From a checkpoint of a small transformer trained on Wikipedia: rotary positions, a variant of Muon for these matrices.
Each number is 128 + 24 x the weight over its row's rms, rounded and kept within 0 to 255. Layers, rows and columns count from 0. Numbers have three digits each. The size before them is the row's rms in percent of the matrix's.

# down: layer 12 MLP down (transposed), 768x192, rms 0.375, rows 223-258, columns 0-191
# up: layer 12 MLP up, 768x192, rms 0.253, rows 224-259, columns 0-191
down223 098:110151142148130073133129098099152162137147113152163117149092098138137158118183105150102151157149114121125142163150171105136151134141088174190149143130155073149149129134142106145117113135116106129137104128136160143137147118119146132115111123143161167129131176146167127093114119134095122116122116124095167160167139108117114127138113118143123133109104127071140120131087139074112183111147137159135125082097071148146143149150094136137168116121127169118087125116128135094131069116089130137111115138106095131080154136119114136125140084133116124144109120105088134128108110169146135104
up224 096:080121118165107122119124135106118127097121117100131142168128115127149102125131152159138110124124093152148195082144087145141133122121101174147147116151141124112117131160134121114097121121152147103105159138127114131117157133147139148138163120126141113140143140078124112122100152099125127111114138152157073147124105113183104135091143142134065132128138143103112067138137110093197148103048123095126162100128115174119124145132176144074149096132145155152141130127152138113134126121127110141140186135118114136133129119128142075137140185103116115151105092120123142149155149118105135113
down224 096:170113107110110152126131132143136138096135143146159111086144186112136158157095123133087121126080130100085130138123149096153137154112129138155129136122102120101156158143114104148148161132126137138124101115136137104149131131146141120110112107126182113146148123169129119122150097144158144172130128128142106174141142162123136120177117095155169141140119106148156100152119135141129120119123091069154064142139097143147073123140064087122122130155118108155113140147121115159120102098186096124100101111106132101111134158096125119093171168114118159121114097172112093168098118134138107125
up225 103:138096129132157073111067131128121137074140129099099149145137077148190105152103132156158134067118149076139075146105109159140130089142122117158123119122115159129146112118141126121127184162095117158159136133149138141180138093129112103134134140111142119111083119089103120114101134115148156095108107141103116118143120131112105121139127148137137113131144115126129132154130141128131141095222159167092142131133163117105140092137149150107132121136144118106101154142124088151152140138105092123154113141135128159125109125157181141165096157131115139161102103127132111112126146143129145087
down225 105:118105129163108130129155116128145141130098142134144119129100160081184136161137115092153111142114140120113122146144159143133073149111124128125079088148137105123140098074160141071116135134126112133095112121185117113107141122126135165142137123107108112131109113135115158106143124132163075140104178109149147099138121132123166113158147099103112166117133116146134155081110129106141142137095141107098130111149111132117120159141111127138134124132133184112157112146122198086067139148136113096187122146124092101166160113132094150108153162137146169153157124138148146106100128080145131128
up226 096:120116119114164159086130154102113162111103140126118152150122133094131153139096136163122130103093102134196127082152131163139085122124087140119188113111153177117146136137088154147116112154133107203165151090141149109118127110101150147101102122130161134077157137174113127169102138128144184142164127167109148081114126137107101102113142144110141084105095144128115136150105098126093143130136119123136146075107111134142118113095156135131137129136092130123110114161155144130118124118127138180113119126136097128155127135144100098176103119159148168108091124115134137114133114143141108119
down226 099:103114138112122113124106125115126115114136139128113156094153102135089165131156101133149139107112097124116127174169135104126157118128149100129135137175156105108097122149104134128105153130162164125092107138096108159135091141088152087134090119100183172134142147125139147127096118146127143168132107118100137117110171105151190101148111095135143149161144102138137116124172135127094104144117130191184146108115100108125104145114109125162086143155163129126116144144141097128112154098081155125128145183175134105131085099127124131081153157116161109113139131118160141144111101105101108108
up227 109:134111106133089100147113113114153117131084137058126140079110114112121102134121148157151104097120123152120129139157121091119147133110142083163122115132161063127131119167111128120142112144123148100153114112133160143167124185128117138113142116141160106187141102097122150154111147153147124137148132095137156137170150128117155125123119084167119127067103141150137116126148144100116125164137115144149153129151134114125127127123133130164144143126166113158142164131080111163102072088086102095160118162091121188136136154148157100157134114135108106126092160147129110134087109140136145102
down227 099:172097120122147100121067112157119122129094133125142138112141137174105142130138150148107101118096133143162121110121102088105134118095172131159154123134133125144112094110119129125117133123107137123143143105127125105117161165108116114129106148135163131144119124101142063134145175104091102140143127096122149120147079097160119141104078152136114126142163131143135114124121157124152203133100138160097134166100105133158143140144175114118155078159147110137137151132117083114114144103145082099165152168133106165154144144190111130125145080125113120145136124055116156128138110138148117115
up228 095:121107093140130115119149126183110104122183140127130160117130100144153081121102060125122156125167129122104136176173149121135147105144089082118112124110148143157137120087101121160124137153111119102108104077135102152128117086102155150158156093116132114160120120113108135085117134134151171169140092174104121155115154123112114123121130090177130169106119129126132149123090096114126110142136118079147117105129134156111122101161157144125095110125137144116120137167132132124138137164119149147148157126121131135162082142085154126107157173108098129108141128122173117158138133169145185125
down228 101:155141144171122111149105141163099119116111125119116113130093169127148099196135141114159147110141107106156123126128146154102123110170144145086129109111136120079099123093068133140144126115123137099097123141141140095122144117127137145150172132111113124136143130118204111102161163129097129143145157108133108130097149142122184119103133119147118102127137106153085139167178127143112126135145128151103127141094143096104074134135142139130125099169156149155134078145101100147150107137089123096141137132100106109118158060121128148127078163142122085140145136170159126119147152109101103125
up229 098:112118143153143118120081126161134165107134122139115139128157142166136134094124139121124113108109117144127132174134164119141034087127128077092119129119156146045141139126166112103136126119101165163105149138120114121157098105072149158129077126120149125108136105127133126163154102148131138113155167126123122072135124106096103148118135155135137121121147147116139130142121147101106108110098114165140061177124122142168131094111114126124108139139145111128114134130127095118099152138130181115129127159162104144143147166148112112094141121135139138170149198134129129102152122127092118137
down229 098:109161107141134102102119144156131112111139115098180119131084134099138136142134168184153105135093090125137067109121126128103102088092122123092148117123130135152115165138118122154105186090117165123129141153145124100195144132104167125105107141133106143103125130157134085151107113133108149160114113142146078091114139095150080140108139126119134124132111137102114129123114110112151053149076169110154165119134131154111152153139113164109126131130118136145107136162111133150124152146197129128128143139147101135136168136093131090128148160118106122143097117119118111157125130118143168170
up230 100:115116129131130169115127086148108120187091147127093127112133133151111115117143075165144114192148139113115125109171132092081162113119157118097069134156100168096118151148111102108160159109107180116114154120128150118163093138128124140132131145142093137158131124170139142076126118114115087118143149126131125155144099098142106098140125138140130130108120122154145115125133096125178104108144157149119153117095121126101138137140112132146140190089073159101131134115092117140102090148130090153120139123115141151122159100117121143143126125149118172188112080129148124156155109114140130159
down230 094:134149115166127102147097107167139129126091114139108117125126140140145096096099116109129111152088118131092126168097122160149136140141136112129121108115120172131092148123135168145123114136115087126139108108169113099135126147130100092144089113151121153138129130140119161142165122133158111133079104090107091119176101161141103130156135118157132124172149114120074142153152118107098129118107119165116135166163116097114138097160155161131146143125189142081144137085136122154136202143104144133113113096111126125128109089117083100118168115134140126093161145139113163092153106189103134126
up231 106:111140106128100148123162144174102139106135128133139109141137125154104080114150119075150148128162138142140119138162085146152154129095139141111169090111134170130123095149138110114102123160132121109121146085158115180131115078126132121147109125169175121123150159079123122131130167162109157129136119127152142108160142169122166113129126137140166134130114167172106107134103112080087128123071112112075076165152134113133149136122144111129129114117117100174086136110169116110109093111120163141119107147163149128135121080128121118095137149117115113129193138100109114130111109136145091134
down231 098:150179139097177127143128130126095134123101113146123131133162128114115128125112132168159104120106115154103139122162125155152096104075107141093138173119149115112139157106109121099119159162090096135161128080120108124098138130129138124114157179099143171141138147110194135110158132149109123150095064117108135175123098134138103140116112131132148109134078134143116138118113081151170127129180101148147183138147144149100145100094129146112138128117153139110100196149100089132117135140112153149100132104143124106153130120134105091094115079094131110121123147105152108147150147142125116142
up232 097:143135161123111147131110143088144105111102156138109119100144128131107099121128154136160144127143138154152170121180086150100126099142108154108114131107135145149160091108109061140109118127105162096132154118122126074134145128119120126130120152130161125185118139155117118112174159133097121118071117117119107105140085119122116100107182120131133076085138136128075122138139051134118118109149109117103169135132130161093146116181167137129149127152123175108158106130134158127101121115123157145163124140113102127149123142145167138129105124159154096128166172097158135130110132171116141152
down232 096:081135090133116126130117130132113138070104104136166148141135138148083132146116167109130113118120140146112134124135137139071116142141120109132111167152134108096118134178148110148115126131127133160114127121110134124139115136150094104144110155081119171124132124104123165164144116163109121110123141114093139117111122162144141154172127111087156137162084126097143208089122117168120082121168146141112114143119143126082151136094129112125122149115127113123137133150105183120142116088130115162119147169123176146134098093172090140106092111131169154110141122126158134147101169087073111162
up233 101:121116102140140133123157176099110122143122170123094110165144142129131101086134104079100149117122101121099129130159110136137129137092152163150120121135140105168057146157093110154146102132120121111084150124119127121097118128110163157099106092139107164098139138174104126103110121126139158094156089168126171119145121138130124143123139114161110136118095094093176149131129120083138169146111140175143128132143125121084168137109132166090132098087121143166122149090097130109143156185140122116137119124147127133162132111135186148166134137139151104120070109116127116148119147121144156147
down233 096:145116159092170137141147122075100129145076138159116138131119143135159134192116095147120129141137147126143144091129154139118162123114112144116147089131134093146124115122150095087136104133128160120137136168118126150095131145124127162163179139096112143154143131131112100099130099136162110130121082133091165121114107122091146156168129114172127118101175129085151124154117117140109121145112135164098167123124133088108174107139116082138089141140126115123124131133094088089193101140130085161115143170119097137151101074113124135141157158121124111129120148089131115103158126172118139149
up234 097:093073169116111158112101144125159111161119139180117077085071149158157118149126126141136131118119131141155129137137143106142127132124151118110116118127095129098186097099093112158139118194103112176121078135175141134124144157118099102149127106145109174108128142129138106116133137101128127125118133148108159096141134116106126150143184128132145101151145113122155110178088126133129170121101053143091137171119155108137143155156117138136103095130165149121120120085108138148113123128148125127196118111123153120130114109081115133156115140142099117116120122106139142107151145113121098142
down234 102:098195142150125099127112095120154149139107132129104112102122106162148119129168147127161135121174139081098131125125182109130060139120142096108118071191151106122085093151111138085122140169125102130148096163148129099143103121131160112149111163155155108132130127135142115122095124103164152141086139124153136134132088126130154184118147125144129110126148112173145107123153139112095134135122071155133122100163151094134109112126160161107136133108112146126160157108141113132095118111133096146165115103108135117111094122123122174129138151176124112168106124112120148082123125105129145139
up235 101:168178140117094114137125178128164126123090114137118146145116189130142087161115132103129116136105099136152185100130067141132150107110107117173115152116141140121130132125101126135152132167111099145087110158130113126103150125113146162079117117122111138156130077124138164122144078131146133160139140099096148161168115155137120157152117134138146094137118132093143127177151080131142104094129099084142121154125119121120109155157216164155124136130138144110116107114138130153138146140135104100106107108125110153174119114116129144097145126076131135126119124112122088096081130127107135134
down235 099:158155134080077081141136139135121121116125091093171180147128151134114098088155115121116123119122121118145146135123121132093173136105100125147149108137160138144098127133118117125148136109119120103122128153114115164141129163099122139140132130105124176087152154111153114150102162093135105133127100147136113092124124110168173104131135117149151104168174184128118124140137114132151097147161110114147107136075104097107159136173161155155121128224104126124140118083103120117155114102135121136140114115112168099101097130121105143109145138107108113171132093092122126158178120123134098134
up236 100:146153118097114142137098135151108143110139103101168169111098121142138151143116158105125102171159094114098174134147128125124171125073092144147153150129096120151150123122129109143155160125135110148116120181121084101080111163158103118126089105121108163152142151081113116127167087164134138140108116155162118103165127142162119113137120122123135105115096143102134131177164100123129152181087068149132121113152088120132135097118143146107123152092137118116167120168100153174123078151081125097115114125117118137106077138115152124109129111146121118153125119113137119119149116107125142164
down236 099:143143103145101135134126134167114171102085152146115158165098144109079131132144126083127150123098116166118155142107120160129114133094144124126124124142103158157111137110118166174133138100157065135094136143144097091108101102139157111143125121126151146071127147176142126130111117139101135089132131132135163102154109089172137114142125123137101131143103117158094137102128080100142188119142111146119128105153122155120081098143111163168131125113141186137126116124138116114115105084091107124159069169121136102122127151091123132155114152131134101161176122151153141162137095119128156125
up237 099:095142146111115118135138101128105130111116151097111117102110150110085134128133121102085159107137127165146139100173114120172095094097169163111115137140138118138110107158094071130081135146155133173103142160144144139119135122053113132072155138104136112093157093126141118124117124119142115165110119149134151114108120110156093158160139108140143199133129137120096160151152106134178108151133062141131140151110134142108116124108120128123093152120112143148138101134125125143133120141130122161101101119107075141162156163091127107099101124144162154151147153122143145158107130127136157183
down237 097:095140122088125122107117146105121148129148104145138157114098097144140102127123141150115102094138087152163126174125125166108162148180125106076153164104106124138151107137098128121170079127130067131123143110107114165160102141154155138154132109120125122142128164107147110155118158106162180109118154143130128129144162166119159102120112114124113156144158112117113128102127131124080118081146160150127124151147131159148081102126141137140114086149097115126112116149138091111101137111156147159187162094091125109100143141116096128156141068119172117137073143129155145151123116112104116112
up238 095:130124103104137158125160148142121106145154114112153155102148124127101149179130141172126093097099100149118126170126147149127114172116164124130136148102110100145079089128144156116144152119116110131136118112117144118173112097134111172133126150092115159141135113116159157125147088124107141084143103129124141134111111088142137148117149118130119115142106139145127115125134121149150105161120090068108117095068083084143126120120112162135107135032168125117085108147151136125138152147151148128160156107112130124128144110137141157110152130182143096115121099148123132126151134187177098102
down238 091:137098079132086130107168170129116142131125124156106131137081121098134080138127127125155138081149120102101136175120162121142135114147120145126114171093124122131105155159154159108124140117082124138087155107153136116136146143161160131161138138115082146136145120144181144119142106122134133113143150157135107144121111131138128141117163136109129133112098131117058115112190124111142122145134149109136124161117130075145160098145146108150134127057149123079155139085157079141129120106179129116162121117153094110128112101108138162120128121178155080124112123094129120105103169129154119109
up239 099:087113133154135108154103131123140146149166093097135093141118143126156106114127124139115150112136109138181163148095187098117144076124077080115120114128143169109112125139089172148115118165169098098148136128094147120096166088112103164152137130108121134133072077139139117123123142147149155149126109128095121143150109113112116135144129143133088118089146142150125095147155112134155129104134144085105143093123118090163110117151153111125123127150155136177121161131131184145137140109114093153133128116078102126155143176106143133132130118119179111075130095129144134152158129118160142107
down239 097:158116167131139120155126147089148147107169071121124151143129115167114074111137069092107173089157129154131147130106112081138133117136140121155110142108152109168132141116143145131115112063093156143123122131133133118099147108101146115170128158119122128161140162115129092145124131144150139115135129148123143139128123136156181128118142119144134099131159105105106159145110108129135157115154133094119114114125149179119115069144140162098164120164164103152095187162113155105126114143112142129137124165129142103098086091121165128104108120082102096096068115105143150131148137148128116130
up240 088:131102181136135113170141154157145170105133158144157154175137155153126124129143113088140112129089140121101085135115118145095114144083129132156133151112123133139118110140132123105110085119115111119126126115097089106165142097132108120144141131123132115135114146115102141135123127104161183147153177124146066113115126138134081118156153138134096106105141128127148139136176141163165141086135127118145167129114118108124148138109145125118168110084198137162134098138131167141111126128123113138072099134112164118106172160127112085149103124143086133080081170111151103148103129126078120135
down240 093:128119160109136079155130146120138106144150159136115085167119169131119120157152094136140133096139107142137128149088121106107132071099120136127128109121148130157132114144132151146109131130149147116145103140158141098110156147099145152173155152108148134124111133159116126125145167154125190142151050104110125125094144136083180150177135079104130134111123112123121127108153138127102121157174129128088085151098113156107108097121151134117089071119129119142129127143149190124105149114116117117121146115136118148132112134107109123096034174135115124131116153121124132136117131115120179133
up241 107:143102162131130173138132131109101105146127154129119121112141154162116128125112121106138143145169136121086101143105149138124148162148137125125160114163143111104133102105129080099104127141131142134096133116107092163122109125115108154105141151106123120088105152102095113081155133095093184111069109159121134138135113108107168109158094124122147128147141126118142152106142167140156159105139088123171124110110095109170098140133093135140152153126163093121148138107067146144097150152144100193121135129141136086150144087117157159114112135095185142156157117130111168119111144141134074155
down241 106:126144128140144112145082129120107112146134150068122137137135106029137127145094092114130099130136136131104119149113137107122137113109138121094148139111126107139103070160190120154087163120178119168118114159120127103123161149136158152117123148158138119060134132118130120131157114149105135159098094126155149141137111157139129082122133125099119120176127116098145137152116124120162132140136139165152138146130156136124100125094101137192115111142148148133085141141129153084114151152165117121146117174096112120140113113158154103103145115112106139119173077114130102110124114162150138168
up242 095:134138190134120083104113121112119159125154150111141102073165123099121116143101117180158114160112126149156118119149165139123165119148142104089141156146131120134165151133125127114160129143105111154097136130117150121147123133160090147126143193140140088146109178073135132112124107121151125145133087099141146126091106112135129136102165140099112112082148133104108145125062123136135152096132153113123129134127074146152130121124148132125126091154125104083112125138133121113128142139061100167142148118126127124127162119151133153109151135167118095127087138131081116092109148086138193136
down242 097:115098094112141178151095130091165120076150145097153139132149145083101122094152123124116118163115115104096112099156136141134153124122133110126114145143178159150164141114133138132109122155120134140141119104177112118123131117160121132131154129123133150154137116146123143154105079118147147096119099113128146158115080181121106126099107141135093138178148079121084155096120139131140133124142156155164152130150155103112120139142160115137110124148111115126150083120142146102101104123143158120147125123150072158130153083122115126130052171117096147091110140112177132164175098089136127107
up243 103:113128140145144128085141113143130159171113152145163162168094140122118146093149138165118130112157161128106100152152118136127151116102107142131094096176118121147158150146120098121169108181089100135147105118142101171109136124100130114129124133149098112100143110108135146163135123095128194150099163110084083050118114138155116110142107146112140113135131100147135140122098124128110125138125119087117126116186172124125171129158145132103158140124154134088151137118138134102172136131136110159139101136121118145129168099141154117108132067138113104095101100095149169134126101104087113120
down243 107:148075136145146094125105107136102112151146113136138115142129134147142119125103152126123132179098118153123146202098095092145120142123130136120157090129102150125145096101128152115139134125163146121170118111168101138105136124123132122139155145126139131126129151164113118151092134136083145197147125099152083155138114118116123123150095097124091100117149140133162136100130074141087080088093141092104099117093146168151154128130128108110163144157140128138110147160137126166182099163094120144137151079131106147133104100113130102139082175139118135117143120103137116171134139112179145112
up244 105:138090154129147108153144174104122139096161094100142181142110124129168143145114086076154137109145128158134144135139154146158126165096125115112086112137108121111132121123098153174106098117142107134128130138143149128146152148115134126108134144083133136131165121100098121089031132112095073100159140121150108156152143160137147070130143158136165129124133153147137152172112112145152145134179122083088149135113109120170131078113150139117108136135151108123156086104124125101094105121145113135126138152096104136110147102135143139107127136125151173179129132146125141114089128128130131144
down244 102:131124129164124093131056112098102153099118121115116097125119121098129096093188137129123151154167129140145133103126110178108146152121096154121116103140101132121123115120125114129069137135142156111161086110160084124137132133111115124119125149100155073131132159131117146165096157120142111109106122118130135127177163123132122123150099120154151097120064118118112159120132111130087110128114113146114124172134141150160130169131109110141142070156104156135132146100123112169130109153126123180120156170108128135113104117108148171135124185140154196138113103112127107169138097138123093126
up245 100:128128128163095108125151103116108158143106120106094121143143079147152145114144120133151104084107156144115155124109143122130161067135162129082146176095145139119157128092125130124129112132116147119125134166157085137153133137105116082144137124126120100086111134155167135145095115141120139142137118118143163145158084083090088108101120132172139088103108120109103148132168133134140132103156135071183114121131135099118150133080122118188165204140107113121091117117127158112137143147173134150156136088132121126130122127140130107142131130140137092128150082137143141138115117153167115080
down245 096:094138127115139137150110109137119149101163145136134120127118132121118126113141120127132166136113129104112109105106133127126125113202131141118161156109152144160137092113119146100156104098083159130131124123129117157141136154134097123146163123149111136127109100185148120142146137154119146161119090132075126114121125102096133116129168128145098127177136105124081114085120174086125182118105127133123146132147078118170131071109065111140099146117151127114147156173126087156172074105098123111157169155110153130133097153134124085125153113164130160124104136140150159187115122106129115138
up246 103:147139109173137086136133155113136134135137131126136110129122122151144121157081123095180118106129110159176152156137121117166144142145139109168137131120104103110143144127138077145152125167106124138151137092148126091096107131140130061136132129140172124110148115134165142146162141113113103122126133150169097095130100089112084150100126134106193135152096132137168094088105133141112106075130137122169157150142114177133140163112086131128101113124120116116131164094125122140132114180153113080160074155137154147121138153103108119091097118112148165126128110141118093090117118146123128098
down246 102:140127141144124145142134133147141156140154107117131120089128105114164135120126118135095142146129168110154134115076171123084100135104118172103145151112133145082066133154141133087128118201127112131104115128149104095104127148143074138168100116111155131117133161121150157182118181174123102154118136127134109149131127079128124130120124141145091128145140165156120152130133119171134119105122130103089150122106126127112093150076127136144102104120149128089122106084121179133137156113133140112136111124167143104108138139150177121130110142151081079129131073146111149128130145151170164100
up247 103:102104127163123172139146135107137137102164088136138136110100108166143122111158130113132129139103122084124127160133134103123187140081105102116105114128127171183145147096076158113132125146173121128119164085128133125130102147055132162138107148145143089160092140130110134131096157107155163145140163107170131078168145142125152103097134200097133143114148151137109153127106108122113108095104138161126123100132087121142150115076125091142143158157134133154115123162147114077120137133120081105126106110138144127126159130162105135139127121146119080140132143155120123130103140135108123138
down247 095:125133127133101150109100096139145136136143088148121081154086103143141105138139153131129094127122111126134139133123159132111125115134137147113130158136108112135098174164101133097102066138139131103146097121108135115158164131117121160108162146147185129128095116119118157109103129124137141139081101135121185100117123112092162097137135164084085140129071156123126127123121081155132113116130143157116153181116139196132130096091130130109132141157135130114134104183184105124102155143132163139152078107129133070120144164103129116119139135108141131130145144192116119163112110149130122156
up248 092:160152101125096175076124098135116119077133105108091142147107167118119120120091121123137078163116157142140154143126109092147133127152175128103129114145127126132157122174146124133109113129135096134113107116114100145131104146138066094147125106145133173122142144125152101145135138117107125147147095123182057110166140166139165134101142057152079145106095099131149160090131136155144159117117149126120141118138113130125111153159113073122147144094126122134088097140156137130127150148150122134133154136119111130155136129113189145141151085130127098128101145146155134154104120164140124086
down248 095:136121125161102128121114103146148116177114107116134172147111145176142147135117131121085112128109122138123133129147090113157158098114092115167157097097124178084108104110172167178153105119098162114143130126126126122094132111152135147125076121130118157112166144109095148100154142114100108142086150155112121164154101156143125176110107125123127119093156157095112170137128144098131116132148130136117085137121123150100149132111104129141132129137118110135143084117132125072167142148139134111160112120120167162074109188139129105166085094139128118121102129134131128088131173179122097132
up249 101:093125113143121118082117114153145141110148143083119183116150171127157144124157123109162123162075146179117127117107141127107122111145098106142089145149109100103113141130103134114157162149117154119142126142115100122157147103121117098165121146111131171117087150099137141136106100148139122150119110138114148145142134139131122146125107134127113126083113132117142157170099157091101183134117133109104086134146132187129144125115084103113134090100108147114152112174131147097106144160111076151155139122060107152164135126162145106140147096155153135160099164083121163104172127119149110115
down249 101:140128117128108128152128112117113142108108095105152146113126117123116109135161117080097168170144181164082132161108103119094116131149127139163127153148124112147138147123088142133123034133110152160154141126154121114159152101122112071136148146193119167124128114125112175120118076146109148140077150159116150176130084139117124139110123164116126136127125159130122113138118147136100161141097134136089126102084116132127164069122098142124118156146112172093112166116103137109097174123102128133098124101114158141154143107115144135118087159131143148131106158130157128146136139112131141137
up250 096:141071131150128104159139147141103124115142152089172168068167130168144124131133148169097123125149109129130113145125111096141149123128101106151088137129097139178104102119104111104129137128153114097105147082120173125156125122124180089148144133124161130166109126112137153154111131171144128161122135157120135165081148180143158126165122106091146099125082142137133087093113109131145150109154134122147135140111124094095111132131106085178130108120137146149128091107148128137145159119129158112088131087161125168095089132122169138145144112116123139127123109100128112164090098116101147106
down250 089:143122113119133140121131114129143097159145152128154096138161128121142132080126101087144114134142108110083123101117137156107152054126124175107153136130106122159098096129136140110139179130151108124107108137195148138138111141128102120122142100089091138146116161151151127121152132098097154139152086139136071191149130138200160137141153129146147143117083115085092139157130121114168123119135094121138139143111149148118145144122125150151133094123073098152138159130132134146134150116144107137119143177087152078136148151121109116113133108108146124094135114149116176094105170125130108110
up251 091:112107140175121130134121116129125118111123130157120125113143165140121092129114119105174122137121143161107156143103135154121090150121096175080107107113124138125100102117142119140155110134142147120119131155075140190131136142174096044119108158083150107101168119140162119116099121177171144107116118119152107089104151112156142095130130150132087128149094128144146120116075156076121136149156134147118138126142164168147133110138081137099128141068105142163119173097115131189149134166152136130124124130129154121110117171118106113114130125128113129129170112122112148113142160138112138107
down251 108:094124138109156148126165140160104150133111116123103136133145116161145115147100151137131092127120114113113149149089124127193155102111099104093156092118094133155100104107128123091162154104110096127114143165129150118124143131168172132132128119164149114087105139132095205116098109127134105113136168127156117118114133151123149141145109097150108116107117129111126130124110159102151144100164118110110149107139092128156061136131112159144160143121103084155112114174123141176160111179122101104130151134117101143153114194143128174144075169129126106145158135112142132116104103128099127141
up252 102:103110101104122130091138131146121096109139102172153087177127134170172081133145128121141111113104150131157185133137148138107137152151112149112159111065180147108118157108160111146105118122106110123127127151140140103101150149145154132133155119169076164156133104149143154135122086125120137123095142116118110115094118152112120143139150135170185097148110079122119091124089133173143151141138126149152123119118118132116100138121107101136135178105150105170125100155117136122129159117098107082096113046171132144144111144153125135128122122117130144107146105163112121150140116143108094143
down252 100:138141163117115142143093157095146117148105120179111108101132098142120087126123127157135129159160148100128123152109095135142123156159188146117167139096122141128157116106118155100115103158131141109095127133118127125124117137119135070123104145139109109113110129115086177154135108132125096123127120147124114110123129116104105143148176093103138114119139131163086072121064136142137125062138117145137126138170139123151165103136136115126130142155090107130076096112109166149147140101117174112121126084148146128119153153104131121145209124166163153190138119123107111134164122136112095126
up253 104:106135122146142153119179121116148075126140139134187171104127117109150111098072161131137124128162086134138134078169099125124095108118093121152114130151125137130160124146130102112103164116160152122150129121159153169171136148092156127103134106107165111135101102151141138134101155120117125125122158091150127123071091113091162137135146118139157133129155092143130116107111150107159169102137117109137162119127099146125157107097166146142120129120113116133196128133118117103154138151070123162087092134181115074091115081115150148105147120150127124110118112148139130123144109147124134154
down253 111:087112129150135109143147126153081107126133146109131094159109137109117141136123190164109097132117134124109117108139141104106078118163171122131131153121141095140147140128109112108134130133105162150106138125094094138178167112073201138163116119120118129153145116146101143097135146104134142116092116149156148153162110129090167155137164123132119121117139146121101151118148089141145092101138152134109196093129138195141146129156134146149142137069123124149131138122127109086125125140098093130118173122125141079088115125131114134127092080130130142084120129132139146126130088105178144142
up254 101:139108149120116141118137122098123115132120112103092122134152128106129153099079111130109130124139113188109109137142134131133117130088147144098158113136153107105147124094133116156103173125120112110129185109110110101131136098121158080117139154107125129149136125145153166118167143111080137152179173083143152115118129147081141162118167121118125135141123118120125163101109117093115172109138140144132132134140123131099107146094106087172145138111099085116134142116153173095176151091104144111101108136137107136171145144168164096164130111103124088212122107134138119156132126181137158132
down254 103:103114094144058105110152125116099119137104125118143089157108125156081138146159138144115135135085131140123100142103100116125131141078123142111098157104165121162106143125112163101108124115142128151124115118071147145143131159161108154142160164148077131146132108114123115134138103163152141171097115090127127143151153100128110149102127091114121130128157125103144139112159126137129128163130171093120152105159161119107120098130113151127145172068124109144123111147108148110175145103101140112107172109083118161166110124154115155130078140165149171100119135102128110133122163189154121146
up255 099:103140095150150156102152121094159131135146143127140131139149114101128121099140131107202096086111172070112106150110151133131162123110177110144098153153134116122116143175148111086143118120136128121117159084115127142134107154172114148152107097097147147115103150152164134105145155130098151131123098120112100138136130169156154101115124168126109136160174097130108113140152152124124125098088098138198130127133114079133140126157139142152075135094144128107106133143134109129145104120104103114156106147097156081147121163109091132101184121125112115101143132117102116123142088132149132168
down255 100:140110123162129135156108135098153131117123126130096159105139101124132114116155106123113097128144147131149094079169179132133100097141122142168109175157113119136107097160103123120102139124114159106110141140183126087102161129127156133090114151120153130126149133138096063076161150167114113130090147174108122121169105133083105145137140119142150114070147154127132092131080118088153142088158112103110121134179161153164165130130141116108108129118118182133144149146127116129146146172108096124127134100132130143138114142098132153092193096110119138102124140119118162139123104142130126113
up256 105:131140105118130149125116118123110110116139110148099131126165136104055104183129131146142154123073111105132188101109083134156101113112120096148134108131097152100074139185163068127139122173132157122132132143159186146101138110134098131130128097106104148076149131129164156143094190133136156148151129140148117115101119072167110144120108130176099157130115141094152093111106145125144105146134118121117110107122117113132171132151117117059101103153125142123145120129138163136109127138117102131148142128119107159109142120141100116135131141137125125160145131133147116148173163145137157116
down256 101:087100147134084131132111145111165138124084107108143114150138098146111140100113119101105097150130160160117135103142141126159140167083126154135113151160117137168112095175116137125136120132168123119068108134092127087150105143139121079148110108142143126099135099135124148119097166123088079102151096167118149143147134121109148128147149121119098132156123145149098148112089133136171136106087145101115124134150122120150147108144165110145113124109124149154078101102130139137169090108152122097127130161170144144119174172069126160150151104143129161135106115178142146155092126167148128139
up257 088:131136140164116146159141151141119106083107147125136167094150127143176096157099173122081130113131131124141120135122127109154104189146147177125152153159118126122133167129114129075117091133126166162120130079094101100133125128157122114137150141118155101143145125125132134100145149129145116113131076167167130110130159115109112138108158154097129129133069103150146106166109153148118133166122120075134123178137114129064123106149103151109123134088096124165117139134087153133096128141147148144125074119118152168092107143111127127139141125140112126092088138115175112174139116141137106109
down257 099:175155119095137112105114151085139163117191151142148097098107179171105151119130098106132098093133137117155139132159121102131101114162122125159128112078118125125112117146145088103157144092139102124120116161159137120157081097144142106162104165161128109097122139120105157127087134135121163169151148146122126125122152156087131136087149134091118105106123132083132186159119150137130161097119120101141137114148139093114141172129133155104137130072131097112122094092169157142118115164140117104146162131150157129117091122149148117146080122103115112126123130168128098106136134166110133137
up258 103:140106160166103143144150170104074170120069101114115099094160142168175125132127116109124134163089132109103120155132113130114108171133141171140102171113139118144104123065104120112172150134109099105148165115157143124129136118157128195132110113118121095130121156132121126106167141120129112110137093090084132124150137105123103122144132105177123087145144148159117074144153112106093133114130109136127178160131135136080135109156131160100113127167119148159136121144131113119111143130115153129089170156137148155154129166084109116119124121102119177114111119141103097120116136133106121124
down258 094:159101161126104147144138096128113058114095131113137137170114175150122163112113103142095111107145130106126103106099142094150087098126119158119117156121131096140142102111089111139118157117143105091134155126115134152098153096098145138143154079120109138134111115126133097136134109124155104106155137104120146161136122119161103150084156121136131111194165133161122143148172145170166137129162145141125112138156120126130127140145143115137109121157089088168122153091111101115126145131095163173115139123144116113148181127128075166134112167099080090084126145094119135125151128097155149132
up259 096:127153120099138177131157130120115162155174162123149077148137125148118159112151111130113148095104094069171136112142139108143177148106163173149137108186126187097126146153138090089149113123147162124109115091115122136121111131137118121113120131113102108099145146108128138100105103093111150113179152172123062110126133110104125129108128100145142133172149135130138095096111115126151109114142135176137151122121070114173146110169100115126161136125132116086098144136117133099133117133153115140090135138136089140114077111117098109161137087107143150136161110158102114135133138129127129136